python train.py --activation="tanh_gelu" --norm_place="pre" --init="trunc" --init_std_o=0.0 --optimizer="muon" --lr=0.0245 --lr_head=0.00839 --warmup_steps=0 --final_lr_fraction=0.0 --steps=6812
Each number is 128 + 32 x the weight over the matrix's rms, rounded and kept within 0 to 255. Layers, rows and columns count from 0. Numbers have three digits each.

# layer 5 attention key, 512x512, rms 0.333, rows 67-127, columns 256-319
119155133115077113094138089158118173117154148136107159078084152144170141170122067095105145128092114121130088137113160139110055152173133134113124164133124170206095125142102125106151151057092106
095145139166082132167162094139169140185153173126145111133169155086120159046103156100189141132177164124130127107093131127109137097165113129091148153137117103126070096152090071133168141146089135
178118070167102149130094096132180167189150084144167103096200169113096076145143135185135112152133095181161164096154153090123184056081145080116126151160130165117105117102147121127101135119153143
115121106179145099110119104147090162146101109166103167154138131130059174132100158125114137113128108073120239127165117138138150117139124126036117134153162157119157126153159129090140047128135153
160151149099155142065149142142100123124118124083103179150117120116088131114106145177117109184135159147068153115100073163154161146132107201099131161108088146103155126183167089095092159115116095
171171128134117085087163101124049137156161102081094175155179089072187092149171185172126133171097122122165142142185103154163176120137144106142150114146133180107168173145122137101158096103089107
135100089161139099190141161122174143137085110147141125137134199143062089118085146079083169141138131148163088095148199122091113170111115129088160092071143161100139067093156124146144187077205082
180136180112135160136144172109095103115150142105123158072192119170155111141154123162105166081082160083081109159135140185081137128129193153206132129112121156142127068137156163133136133185118151
162114154156119168149066093112126091163091141081150073105178141113114110163131178154105131173085154118137148143177165129088151068213128107148126085111110154105145144101140158131128126186131073
132094134120122148081126150163056147182122098103170125186125120131141171129148123162138151133126152151125192132122159160116159095130092145136081189142118093146138061107149108183147139123099157
123107125151157129121167149133117137124065115098094186143158158110210086105120180114110183168148101076119147135140133113150125184136127158139081128161124149140118126057172121116144099139125106
142131098101143141127093155160132154085113131121127147122117149098108138083128132068130106094169159111132145153127085141160122099096094059105136165142128148126116110097110133119143133207147113
135163154118136169086126132125137174092151162060105129134123124156118119098153159155169132062125150125102162130157095116148122101129120127150119175164104077155176145141164109115118120110134128
110117139093124054111132123117160106082134156090098077109148192202195127190134122070128146153093160146100153182137169038098097146180126121116149129153116121164103146132154147137200107127155120
178084136130161141165128058132183133101144144170153105121146128130134136129123086141114096177075122139140143152113135133089117094123137162082133138118132091116120124094181126123166145113127120
141096112188116079121137115166122119100158126117154134145165181100124096143144133128121112176049135125190143110102200135156134088114086131154147134178169125196183084123149101164150129106140149
143132129164117131107133105123145149123120115132103098109176089102117116132163115140134124163108096142117130087160154118188116122110133130162136128143132077077062107141184142126153159091147131
181159138099133134054138125161125124162133083065127171154108118129115131130140129127062133130174138080137109111138137139136098111147093071170138138145168146146086139127127127129114152105139145
097122137132125144115117126077110150164098056119080116182146127132115147156127209175147136147113094130145087115142129121184087139141089161162142101143111142150115128100193167146111141117162125
148128159137106150139097124118138090130171115144134059146099126091155118103116205141132156077141156171139108096125178123147158153163153120092141076141136142121102094129150108163128137069125122
100146156136108115101140186162146123093095110114135148148153112132146108139143114081134091123122126125089101090093147130120144237174113135111176084067134129082154101113118159109109132138115094
110146100159110122135138138199133142136093083097171158110125104052149087141157136157059129099148156115140152116093151103179125145106081081110183117107159109116103128136095130051125163094143124
144164160095106147157114093134117128111139113099133112112139182147084136106108108152110124097100145162090142170155112105108154135161102173181101126130110166080136118110129109107094102157098128
165081067163160153154116181134139148119098121126133109127125154105145146142093139133126126130109176087093108160123077148146116139125092113118196112126152149154158156190134123136156118121149150
119166145121143100130115145165135112137159169103112070092093146150121158168111103135103160143161075121128133106119160136082099138092172126137124117122137152142159132100145147175109087129097138
071085146089101139112117125068139131131127090165158101148105153089192158085101160094119082090135144134064168133120081079146160082134092108099200174147082135124146137112106129158134113194102131
127105125083085175112157117158139142131189065151149151123125115119139120137118126073145160119164134163121096105126083115156178125105167125163146118093080107132087147132112127119144128121102095
139102120179148135129104139154149150104123148127134117180143132114153121181123121087139105086126113126154119099042147152186133136164154160087106136083107109105117075155114097143151164127140118
121162125116138163079123139109081112093142073106145112121136154115180151094171134117125113134120093107103120116122174117131139167099100182163122157105169159165121121090076102126122154170106088
095147166094095079148136122110135157104167093100125098152131145113155152133112115115148096151121158170103115102160141151121062149127109141106125091115135117138140148140122122175085142103156130
143084078082192144105130191129121168134168131112141153144132132115177096112141134154127118109099082131111138123083141134150106095143145130170144128191153093141115155161187148115139166123128175
151122141146098101161128121123156159134105136148122120106137164127111152103164093135137141069147110169144163139169155119137130130102105148120136127154138095085174100143091078137178118118128097
157120188103155098136124115113058089165157146105125077121132122143113094165110109102111190188132116114120152108092122136128125120098143159112090102103092169136095097097130061174130129110135154
126109165126108060161146153126102113101101161149140173148111158131142105172118119118085172153134076147112077133119154127086129134150192152104074085145154124169121123093086133119160109152079095
160134110117144116092160119055112170174114097133125092181135131154132121174124143123145180148111070149131081100144133113104074059097136165143174141156099148118157115105134117138106107164161166
152117153183108087130105091137158146145147187154133115169127129085162138116118074103077134142154190126125125152102095105112143133128108086123129078142149111133084080156166115129113099144088109
166164149128093162115163148131135122158137119142109103115161189168101130092102124173121096158148101095110117155135140091116063139123157156093132106141171141131156113106109147127151164124095083
141133158117111064128104113112155148148140190146088112117180186149131162122108117111142137139130086095138191158114130189093126130133175101159164095052148137115166142144146098103102077111115093
179161118091123086160173148121124112147099142108110099136120131141137160041159165103101113084156147161132136097137106130128170107106082136143118095206104082144129144208116123208114146128109123
138123092132113082126113102106134158170066131124116162131095126111088107103170124098115132122074109070145126096121129109178102156147139096125102182170131146119107111044177144108132100122118068
145134124114154170164129115137136170124104135185100120168131105081131082099136129138162141139117141115120139104114121084127134140156097150168182171089130168102129131161127131128148133133160148
150108151146113122157091114124137145159117132124116089118100096164079088071161139167125123153101110143140118183067122093200153106097144148167117136146090118151068135134155220107192142122074106
132141132090106115150160135104110158120116103106120107117138129105137160117129156107118142111107187123107109111128152133114171125148137121116131142185126162115094114146145134161151116177089125
131098165113169128161137146118143151152163129142151141101198104118140137134127044105187121102076120121101130154141137119102188118154126132177126129090114088137143120166135138140153145127117118
117182119153178131129156109109121149179149058177146119116196120060111116102133160113159080144205114185125134081136114056158196123109125164124131172130093084187104168112128080114131111141097196
133107160118142080143136093160093091139162132063103088142143116085146096105134129133119116157175114189131142119082162144150111117131146116102142123213135103113109162192116122114130130082154132
117103154170150114096144149117085147155126138151122143133169177153153076139139115091153138159076149105092160153160127172107148160072179161066171095140105086100126149142136150119148122142111104
122167125090141112121129139108107059092101105122118073124089193131099153139164156104135170140113125100108110136119148077179131185126127113150129167118083115137099193193074106150155150089152120
103190142130154108108116160133173131111114129121183159107140155193169146122096127124119099096156155077107148177122108126197110171141108098110144119146179142129117116082062145114161139176135134
130121166154135106135113125078105149091111128170172163152140131110083106133104099122153161164097141099138106120116111137125191105138115144118166124090116174166137129096115151134111123132143142
137128111158107121145112073153125110087127126131142110139134106167106126147120150155148149124119088122175141136105159143151136121110114144091141162114192153141180109135149094121133114146184124
193123126207169096146121131130083098128118172155176134142193099146173128164122109134113151113104182084142140129113136133115144180087132126119153106099149061139158178137107110133121098142109084
173129099168152113228106130148148118139132138221128105122126156139116118156139149111128103153114071159132097104100143164126087113125173138155126149118143146096139140076080162082130130124130169
112089122114164161129139172100101121123131112070087164121123182083102164077157151157120112087174148093153147134171161158114106068062101114058078108102208134121113102116149145107160069153165065
075107095158152124142130114112156086133122119163107121126106145098118165123111090140100141107110151169122113116094161094126114086141152167109142092135085139086090094105102160099126101149133130
107114148118125122127131149079078107186096114129164133103168186123099158151130100152087134143122187108110159140148101142122129108084148107151133146151125131093079118163116116094143136091080123
102168126150136162143107148133176138144137175156111122107104152145120140111123186145132119139167098121080121133096088151134127139136148130125183148129101157124111080122128194134152129163182078
129160164091120198172128091184071148117117158102070115109117137100105105138118170101187154182112129160164077048117142044226112138171145112133134099152114113105147201174141158134079139083136147
164139104128080091174164113183118124159127164137098073169126154123129193104137070207190180094107145120120146152116154148114139110156109135086121123139139141101144121163150134132103139099174175
118114171123147211096114103096085125139122124097186117118116161142204153103115117115138065075145162124109168157180129147100179133160100107136134152146146062200089138123150103155097137141100143
173105092127143103114119151182131149103098170137166181133172117133104148082135160105137116136155094091171175074092129130158113096178111145054115135195143124159138131081123101125133093149103128
# layer 5 attention query, 512x512, rms 0.318, rows 68-127, columns 256-319
153162106162091144142119138126125145125111111127161119111124137177101133145118140152108090204148126158121119124086095093121143097128118142090161121155110111172139125093082103134111113128155139
164129113100133143159133139098139132160151121191144098134091138078131112130087124126116148154102142147103106146113113101098151150094079159147159112114154134088126178114089130159123110089118197
064091096147096131122117126115144121113096123135131197099171120081072137166145104143155148152160135184100145134175101123178144107135160179132125088146066097142120139140202105116155112110185137
107183195158152182108176147132140168145102123160084146148149140119135089090112098120080126116114146181137093111149107150137125112166114168122111147099172164121118169120141121095149137127110200
122165223173140095127201115111142146155145110141107108092159104067137148166157093158170110102133129192101130113159156157123090129086193100155136152133146136095128130149139121095199126090113185
125113111193100138162083136179124135134104182065139158148157178091058117079078092091124134106165120128134081079108072137071111100134096138159117091100137128125162139164123137095133142117141068
144124087148129161122128113112137110104122179104170143132141126101119124112116107092097137169139140098146139091130155125062135168146159143122172125091094156137130139135117126167116128081139132
127130150172141121163098132169084162117099171113143153126161178168120128124064080119116133123099146098165133152108117143137079144165129124094166115143148095164164190161149123128083098115128150
113128142115144067088109085098130192147126121082136068139150104120134159146141157150151128148113156126119173161110101158133153137111093134131131140119165130178097123141083176139102097108120132
120077156093114141083094160196192132132095168102100131097170126191120110154161089094140067142151125104120092169116161143131128141094135166135117174186165143199155121097158147152115142128079158
213127079123126131117138110145087112101043170146148138121130128117109138113087092140099095108170142130149144154161131150128137101099106140128106125165111110094123128070082088174153111154137086
157183135134104107115164149137165169167139143129132113114128182152123144142136119187110097135165168101078160122109168096130132103088118126141140168162133113115203150050167156089134101131126142
163100112065166090119095156122164136094091147126163097184131159145147141103121133117135192158154157047169162142104156132088122148159124097092088123127135114153148148119068104109117124095203097
126113113123127157119118062139091083141139118129140123107101111183094138116107162134102128127115105110161180150153151052079121105174173133178086173129163161114126054054091106094130173153154114
178117117104115139113107088131119093101181203109138137129189162111104116159138186144115189135144102104139135085141137165123088082076069096140041140075202167130136131132093116124162137222090149
115135074136153149131131139171110175154146103117110088137087133100145137128143094148236067108137065157144135140145143115139168129145151155148145145181122088085085070124134104137162143088142041
124156110117150090188125109138112118098160119160195119138077144071144087129100136146143131100111136162137100100158119137182181152187115114111098080134077108117151111110142115125107112142135116
174127183116154157152140107115124106193104082063085075117146119159176142166114108165122143136061167098116147148126166168137072106057184102141100129078135150146078151093159123111097110133106147
176151080112162131165103122156144124144166140133074077143053100080173136183097119098096192138132175191150067125148180134153171145114135123150153104151077123093134108141137168158157147071194136
052097124144048125148148148190132181115096115172114112157126139138126126109176109154154100140145156126185123172105122141181114160129092135148145093137105115153074130121169095106083100088123093
139075161114088132201188115144145128160108109126121142143110146136098098151123152084136108119152125130126171111138142139145169146124097100109134164134138155151107149114161152136127139116131130
110155145120168176125110174136170180152097143112150130138115161075138119136154108145142160124133138124154090132111144133140105165152116119154139112107132101091198071138056119089159133142160115
105145169156151075128085125102087142110082161125118119148152137177080140104117118131187125124144084123131083151123160165161144119160132146148132102106189154117155079119138129133134144142114091
148127144082151141074131051114147082127158162115123082083099115131077098154055064097135093181152082107150120086154190136150197140131138148124125132147082107126140205083158118117137096133097134
112150166047104147117066147109147146165115132157179129123081143098117128125132159152096109148107156061080108157136148108124122142139079092105117099175089128110166145102159103094119083100166089
119135120149107125118176116181169105085140146136130092122147159144105115142140113130133158101136122125080145103156084144117174165165155095106121115087137148121127111121115156165154187127096143
116091138124079151097126125144064150089080083123123149179162172105161111154127189110087144076121098124127125099086122161147156127167103182097127104151136157104157136126129090170150161110180149
186109173123152122080152168094242168077141152128134124137115148091105140094095150100060158148081146135106108161141143122110096156148120137156080125118187082148154147167105093101126166140139110
143136095086161138073188137120089126130204141134099085178093101162126159128125146194113086146103121137127127167153108152157151123134151163139085125084121115122119128171125139142133132142166121
114109106147159149172126080142155130129115133130159089101087124105146161138141152032158085128090097145168122123151141116158124116102119092162124154113131142101137113075131138083169207094105158
194055142187109149114139145082090136170147132149096119159127149133147146063107146112130120152147127175110158130147084095115069133137093165140105123118153130120110114108072147135138131142162095
123150092128163142123186163102075120118120166106080134175144100143123162146133147132096140148135083172102116166085086120074095146135134126180123057072108121168072120154106101128142150165151106
130095214142104088147147130153160153125111202139153106085059132083141123160121135154215114220125145150107084111150134130118136116145149070164101163155075098170128084104135105169138117137137114
129131141141167132132103155071126202109106173137149111100172176099183120101110148127115129140105100103151099167102131146152074134141134146164102130118175090121133148145134166158121123138092132
133115096154164092121188160160106159107115111153139147111159115098108172104138095129143128135147137139113125147117083132084094138140086167107058077058143114136145081152084089138091170187176083
141180192124160130152089119145189101119177120113135127146114218138102149156128132140078089151092099112133131083107123119122077100126142129073159122154218164107164120155133135105114164129088036
179110085105110102098111117078119101122140164125156154094171109166161145110130145089091126210124087114149123122115138148103076134108115197162072122122165149125100148164105189132086118136124079
170187151135137146148111105089105142163121147154121045117176150151098083093114103103131103093118111117079128117145146119112158091120116123114101141177144131124161107166100110117143111091147051
144161144127142128123087157105078166166089130116101119136148119091128171138134144151112146156160174118097150130109163129129033113140127102111116126098084123142125151167151067133103131169093054
120146092074107164104117142106118133162112089156097140180081154066152131099114101082147156093158140170150126170177109112145104105182082183153138123141060119125069107112202098134096114109119182
178176153143111145129139111156094141164127139137137100136114199114103145123113170150089130149119108127120184080117127095140101158104144100062162094094160148120110163107136145143102164101118127
121110130079160136128141133093158094161157135164132137165124131127127147127115161082111124128107159095087122113146109112125121129105155143093153140169085116127149133115145159157108119146121108
073121202139167091117129122157125086125145143132158106118188124136154185101137098114150169182123105150092110107135116117126131129150127130100088102124160128109125079127119157136063167139087082
114142118087144096157165074143118156161097119185157110121126088116122090107111088167131095136170102122076128155165136134172152154056107168152104166094137153105120149138143129135134159179106113
132118110109084151138129125135181072164165099131143109148084098139154085146132114136146132116143121127154148120166117141113178116126144131150135153105148126159110145143178150103134156122116177
122160124115112106113132068100154153110078127123160100092153138137109164154161073099106128153097145093143170189124130167113169147140129149152149173134099157125135129119142156133169074143151141
167139194116120144181080141152136147097098110137126113160179078160111119073110125035094113107109104100124166082119093154151096170120110112070110101093115121062095103156162158163158163205132107
137129062145138145100138147141128141157115149088091167171167167163152131149126131133116162085154131123077140108129101174178089121127185127076152117097155153176130122134138137156170123106160148
125129103178085133077142188125185155161083134162183152152114189115166086157148099112196089075101161137122165120107145142126153167111149108126104139164088127155157129081128115137119064080202191
127097132117132137167084113117152131163181132083151116129176124099123109134143153129143143130100076135079133175139130122119185069083116137139126147132172096177112161146149099142169126154146152
119127139115113089121055135124158100118085156157185120097197113184119089089161131156113160106142175101096146138116124132131173101123166154118126126142157112179135168118158159127096098131141143
185122131123160140113141106096080101140128161179140098128107118126089095057161148114104153116143116133124134042135145101153053131128128166116156204098163179141130104134106161127147182136168131
131130120117156114141095138098100145124132160157099146134189166122140137093153147166105094073100129116139144152104099125102071076124095142081114069106113146164112094111149098141119117116143124
178139054138117104194114090127109141154128187096135123098160104074117142201103121171106112076126123164133122067074076114151054105076128154155149123061123109081123141156101129117129170127088102
115165094087144168161103130156165076181149128068174129089184171170118160126092100127093127121070134114124058149124145159122117164108125118162164079097071081109130145080132145123157104105139122
183135133162156123161117168182126191122121146107116151145161112171159109157078101085127130149106112123149129122117128149120142169167128082067149091121122112118137131179137139147160138114100126
173128093132116131084139081154119111114133087118132134142152110079154094143127173139126136131159073156163087126139162132168115110141138115136129161149075125107156193129155137129124139066093085
157155107168175098206125119108124142154147128137091158136168073146099109140071139178165123054131161135124152124089122128126113136052107063110161131156133102057103106148195123142124167108132105
113124144113093122099092162139134127127104150116126120169137110164164125098137107088149116096090184123072159111192076111129108120166148095114155082140123095101148136138119101135146147115088118
153081136077135122157131124131137121098113172107106150133155126151138078143126147093079122114171086110130162113110145122106103104093100170075149149131144145138103164140134088113127135169077132
# layer 5 attention value, 512x512, rms 0.41, rows 64-110, columns 256-319
107146112130137123137152068155168169139120147100152088138161139108158106095108129022153111137140131176142153134152064127146100101128160148136132099151175118136092118133153154116139141180161127
113125108133127148078131083151122148142134173141169125101107128099096113162080109163122124160118108092119165149190105129136107109122143111141121104129113113102110115098162156160136084158124137
152169108156129162080179104049116122137138127127145091121086101052134153127111114116142129106158076115125108160177078110101167079099094131105107155086147152080215122134148080178097168150077098
123133104135090149181145144139110109118115092112148131144144141105161175138143126109099120125117143117163131148147109157099158191113125144078108105138142133138141155146125148163105083150142120
107068100109119055194110108149154128133148122075117145130136181170157116139188152119150136140095121090118130099113141157117163155134111140116126121129113137118115151089142124108107100104174123
104105163112096166091104132131148140192210125062115124132139116114070174147112205110111156122084172114112129148133126162069152118141185141193094128156117144142115128137121131142181107101146095
105085133179165171079147152139145108136100162133113131119179057137124098139119117156119111125147128140110110114114118118135138098132169124146108151158113096136152154171085171155202062068147107
109101115099174146081118143128146147088143156115147119120186130152137112123109114129136070162122117128163126090157095147145131109144159096199124150083143112095066116144088116170146123107116185
105147151142122132106153135066121156151152150117099148149165104111113161080192146116144099094136149117111155135133148146139115107070168111147151139082132099112150163123103122120091171125132093
167110123104138142111128101128081101138110157152096159133154099129177111123114157116175111116099097086184114140124152108116142103103102099141138146139092098168118146103093149126112130119149128
101143181147142096073161155130149087154117128183110171130130131102108156123160141122090165104136117175113122124121123094084093123163128126060143103163137181107097107101154140108149157111168080
152172135169105091128113143126124114120101096115141090117103157118170169155118104105161109087136107145153143078097146129122128148100084100174198114137107150137118132114132117114089094132127098
131111088084153145060172134147098127130085073148100093060126120142128157083133082106158141103123133092187131131124134111141107109136120145112136122130133118115149141090083146210152150132135183
121139091121126148129191155115180125137115108126120109119080114124117116111128143102132144112142088130127074109104121144119103163101111136129131169148087152132150102125121124110139160150036113
137161168152130127121112115093115127110130079197116104110162137126037168147128135093143130123148146165139135144169147113094150103099108138117119111074161188117149092111084175107103154119108171
129139120147102112156134175112102122064103120119139146116099161132116145112123119150171091119119126124105133117152188147107127093102116153130131160157118115137092121144123150119105176160143119
177101172093128130171117136128118126117129162106080122116126112130088097098120141107146144149119100124194088108137118100121126075135143117127115161093136172087156114111143165115107161144106086
102119100152144177093193169138133142152137172120093157140118119107089184110101106139172142090098077157146100130133080118115115167106149171110102163137155137132134166149110150110141157118102129
072128148107122142127121123126139195132088163146135139185157122077086107085117202183056072104124088137131173137124096105085172148112184124135156098140154160106113094130104103150124102178148128
075090109134122153164107145158146094153119101123143096135158146123115136143101150111131128149151141132105133129129128117181121147105145138126090098103113128185106134103122101148123137129126158
120170099128106155155131124137177100144098134164167114164084139119117173100179142096193132117116130098113120126142082132092136150121150136125108154109117164167148127129191142139068095112123089
142150095165149134115191169096133138128142106122101157085109126061106118095146154131146108096095165117137131079103149144118139132073103155123167076047112068180202157084090104178123147072104098
113134093134138140135089131154155096185124154165147123106171089121134120097142081102063158162143110068149126154142105140104111085172100108100149126139108107095083168152147143168095142144168105
089112113150140074174153114183165144131174180132113078150113156173097121122074086160161121123145174132088153158170133105108101071142122111097136134151103126085093154118135115147139112149116122
151108160109151169120132078102091114094081106146108104145134140077100107154176104166162110167138137110077144169095155167142157133150131105131076126153163134122102129109133123123103138146071137
101093169120128148181114120137109090138169137103126178067179111104133117106225146171123131140099095145100104146092119103135076169124159107183095148135120111115096127162123162129119135113116108
147177184159123104140093131087155146123096153151149164122143154142072134146180142151096164089099129157135124142138158132141150110128145158115143087128107111106124123176152156098126153117082155
126136118129129139103098117110136065138124084150138088141120148094182126133195117141171123137153125135165113110096074110122174109107106133120119113124127101130158175140128141167124135111138154
094073115115117137167109122156140147079113145119171147158171144098134106135097121146188179146128160186100114148085128098128109075163139103122094115121150168132114117135113143104107115151113103
168202148149186113115130112138122120105110178127109129123136127124152119152128135148121131151146180205142121077105085120149145116109133143142177167065147115114182100131127127159165100183150119
120106144137118166120196105134116124102086154116086108159151080108111153088118124125101133147127100155159124142144124097158177121167122131137148143131193098122082106167111123126110140135090154
100127136139140156134165138155136135158156152104103148158138134104131132114173121123118121132133173153132146171164144141113111060151098136086129080134117135132132099114155125131105137130140109
142114140114086146135096149135111103101181124125127167146076150155133175141107166115109110158151149149121135125134103163143101133132097132127143087109154117131146118138132132154097106170094124
181108060097121197093146079149134119112150173106121149101111070144116088092135119124077120151101129078137123149086128104150146103117128135186153138088134144076107091112092141145125150115087173
160119135159092089128118166112098155109139146136125087112170142086123110149154103119163086126141070163122143112115130142138101049106139092121103130144077109132153111088170085111081126123079133
121161144176121155062092145140101128103119114097085129099159145096118129145125153139048118105136116124112118116132129062102126147122123067145089112152094110128160125092122112158129138165175112
118102134193090123139170137134130148128131131129136122114137139160100126138201092138099099125127116101121154138167131130121103122127110110136051158112069095170129114117104139083137104082131131
118100119090147107157143108129139096158150117102125116162145118146161156109104182174123131119110173081111161121151154078145129167146101117104177114134118113134173124080100136122115129113106156
158101128078108110144107108097152127139154127151118148100088125090111130150082126162105128153145114125159166144103093097101163099114138136091135113142134171125136132154135182133177088117136160
100097136148127108113141103178099108124105067130092126131103160118221123079135102070143101147126132089134146076164141125105150106093114131131105110158154142143144110181147107118128124128161115
147108116079136116151107138116127149163122093145123159122162121176114170146194138155154098055132129123175111128140121142070150101155114142121149148150098171195118102145081139085190128166072118
130164132162152065116109142119144176123180156135134123092078127129145136137146094125128167081133132135153141130108146083157123126148134140112111109131112151153152122089144138139094086079159110
064180138106113172119103153119160131122114137123163113112100102108153164102186115144131122109115140131129147110131139115106142186136105207163109099091160090159117102134075129119132136143153099
189172150135112154089146125099172148116151135148159159123142090131122130136102133143153165066137066082081100127206186130089102134134148136140136137123127177108154141116113160118128190071119162
120108115174096114113113148122146123106142101111125147154132138104153153100106128110102124126118092118139130173127094104108127146157191147115095100134135129125111115132072135116119127189103086
146157114081132131056159132142190145176142110089109141149156116162124144107186178092123103119142124116075151141155114102137111134200172096100090119144172138142076132103161171076165101142106134
132146114108126164107143125057104135133117161173147102155137113106159071040119147090211119130141154112132090185153154134159136156097134165127166119094114092127122080154147138104203132112156074
# layer 5 attention output (transposed), 512x512, rms 0.331, rows 64-109, columns 256-319
066150142154123146107061172112153073128089183194085150123169111181147128174138122113125136126116190103109115178107173177080123132149139104081147129144123182125122064140121093126108165067136139
165127135077143160079149117189131108114157134097135054145131105097148154093145145091145148143111128118204091100152152163136134189199127108077108133158035188108121133126122111126138132081089162
171077144129122088170096135069134129079092155131140154124088106131131124054196133109117181154162106157117182086104169191137114153126098131175171138171078129136130099114102163185152170132132115
110170093114160118124123133123131094125143151138090142161125090162101103139111111133097108095212045150149218107146130081185125124142138160151098127147125159126067117133171118087137095146126135
135152121151118103105139134088118110162130137110133099116113139109134103117132108166149106164129130178082147128104159138125098079101191133094149179113185118104113104111177159134178162078121155
104140111148138133085100125082118166093117120134121118094171069120085072130148099080136145138128062104159164122130076137173155089110108168200148121102159110162066113131125126137146141187145121
156104138121110116122083114095035132126147156114081142146075133118092166116163162149132110158116115155114120130160114110138136107178143086111127140106116112060151130079124147145093117098147117
185133119098122159131082147111066151146134152116119122101138137145195134101128091144151103091128128143094094082156135114170069097161145118089170153141146134137121113101165185127117110092139090
097097185116147075156104125139090121097105086120135196118088130085105079173111101137121126140148121150155164132138119105139127153128150132108130107134137155147163107114112161131190168118107087
097146092146126116111144130128189088142130147150097101155165142143081152131090126140142109131089156167067112107136115155087150103108100131100084092110149110089091113137191158145135121168114106
159107164120125166238133112096133134141158094047112142071134148134113150129133098182151157122176150130147167161176121085141168163128107134136158174128154087143179159140124117091083136190108165
079165097155094090160129131152111093086146174059130158130210118129118148125123115143077114172125103096091106143111150136095132133106139094191122104148139140110167124146148108093106106150069173
146100107096123118047164141131155088135073165078159135114120109114139136173139149138168117133119149157121153163092196134136125124093113160158171102156112117150110147096107120092113140170093134
105095140123147124142112159151149091160113119183135117168119108164100122100118097096121130193068145133058113091134164104148151135212150147117117127094165151161110110115156152122124139110208180
131118105080087166106142095115145143173095090109095134148076082078168111128111119189121090145149105121119134138126112156140112148094148187128154149102161172145048155145151100130181177166157098
171120123142139092076110128138136121124116141148160085171145120150145143129112127141117198128092112126088097122124106135076116138149160117130113139131126138118137146133167159146127150157153125
084091128136145133116114119127104125094142109197138093134139175104139125139105129181188127165107148135135086105102151159189066154149082108123140121095168107134108156175124110092105119123157133
155036130079112116143118095150109119093096156145159129111143135138137126148118133139121136162122104168152160079121164141075081185171163159148185172070130131132129094138109141135097161120196100
205078127151157121183098138169117172127142168081079154099087109167161107168164076145167101106150150080192113162143199175138137179102126169071162122141090148145102166147135117134119142074174080
096123142119114134109130137108124145082155152096176145138122132071176098151108151094100148113066175070158155094115180147113093044205070080139154113121138163053150173132122209115126088139125115
100087126189142081185111136132065145104135149114083142099154085097157148122040152168120174122160130161110140079125149149162181108085107107147157107147118099102136103154119163088182118120139086
115159055092137128132113084193100155157078109182174117122159114164133134095141105117130188196105126067072135101149126122151143136131159119112099145132082135144121139100151136116106128193158092
161117104116110144164066134120127173131121068126094085073113160104153089119099157128125070104110138132120172167178147172173114115091083143165113160124129116123119135131121076097129172173098116
149138145133153179111132125153142129107121141137151108079094161150144098084135171109097091127121134111162111113157180112158127167196143127120184139148106136112162099149133142133179193088100160
130113115109072128168106118121096138104125085125120157145132120140147144091085122144077139129137109126180102119139191080102113128145157180145179129137102110100107173114174129141137148145174114
147148148177104133088136140136109156125170142054101141121153152197104098099149139120124137138141136106105188120114106088122195126139136117148117169134121171177158152129173086129183097159061110
108099087162148126144097084164137135152106133144104148147095115141149208140104082132111111145117059104114108143116066140138154123171145115150101155107167179122137123160139104136118157137114127
114123120112108066141157088153116158086125151088156161091066074166104099099080106097139123174125102108110141159126150067136129167123078123114159139161126152141090138107070147144140112184121081
160105169173133032158070054087117127104121119150137119107144175145151140167155143137153090148121121129095107158071171085114150168113127126077092166114117158176064173124085096101154102165086125
119144140123090134101102161122145139108133156106080133185095122100128130094123088156151137159163172137112139126084131138149161148177115175107149135162133153131135138120086180053161112119134187
130139139130161107167090116125171132080104101164117117131164136164159099086173136124122129202156125117116118157094146097128131118108128093134107185128162182098144161145129114094161124130051145
092146114066097150167108143098121099168101135110125176102167168135133108094121160112125179084102135068127118179135132097152157151066151119155201122120137088141157141078131127156141130135134175
106116129127181142121154120098110186094134117104145046145100168117153073087151043113105131076126100137109173063113143093147161055179159080187147128135163121135078157100169104130099155150152137
111125156120097134102140187142114157170145122117153109137145162063128126148100119120115140151150143074156106183079109121134205129120165105102113120149114072138081169099101139106113127147154115
122099098115182112138115154162098120159116175140201120153057092158145144123101099126161095178122152121124129168094153132123193151098159138149126151124147166089131132171099113140090089130121126
121091117154133122191100154131173178137124116183119146165113127126112117110138116109160113106139147158111153172086147144161124126157114156074171099124106165144133164114148155123112107091142150
171145108115194107141123089100111141177123138114114158161099154066096104143143185165154183118147138137162116084063145140117168146141134041182120121125149180115121175118158143152141131194096051
131134116175154139141139133092147119120103111140155149090140179139073122127062146097100094130167099124096182113126140120128146164077132117125092079093104077167083102126130134131195074162147033
108136134118115126123067132137098135129138175092099163111098074170101154161156076150164147080218171125125149130177110143183104181107131137094161126143161148135181168091157134176093152121140081
123130141131082151114121120147167120108105142104137114149130113151123109085097099128135099104104148074112157113083159148111123123131106108107175138176134136172127156128162127098078143114141143
139176083094100117161170114183127102114059166129111118118165107085125124115150091130126136176183134095091123137131120158132132118117090152080078149088154054115146098118091144089117141123217149
121169150160175109154151124166148166121156144104119077196116134128147160123095097159135122175077119120119072096156102122130142213149157148148129072102069118155093131124097093119040160161077081
117159121091106061039159072071135146129100117141137130193113112090130087130087161108151162151109099130109132138130104124166125123150146086097158132138124121067151167062140134152128141122085169
129044119134179146175113136072090144074112080144153164146109118092064141133118138155123126116110113160135094131090117082143176119099096128130174103097143126160088084108173111115120098203089078
100110150105206119144123101087139107144161053125166160123167176149111138133143191162091067114123079138152120112102130130170089112083121102121096124135109116156141147160157128165177143084137114
080139102133123129127112134150119102102136104087085097101146114179096182117162133129151162083139173163171071144190174159119133172117116168157135143117118090125108116149126154123123121175164142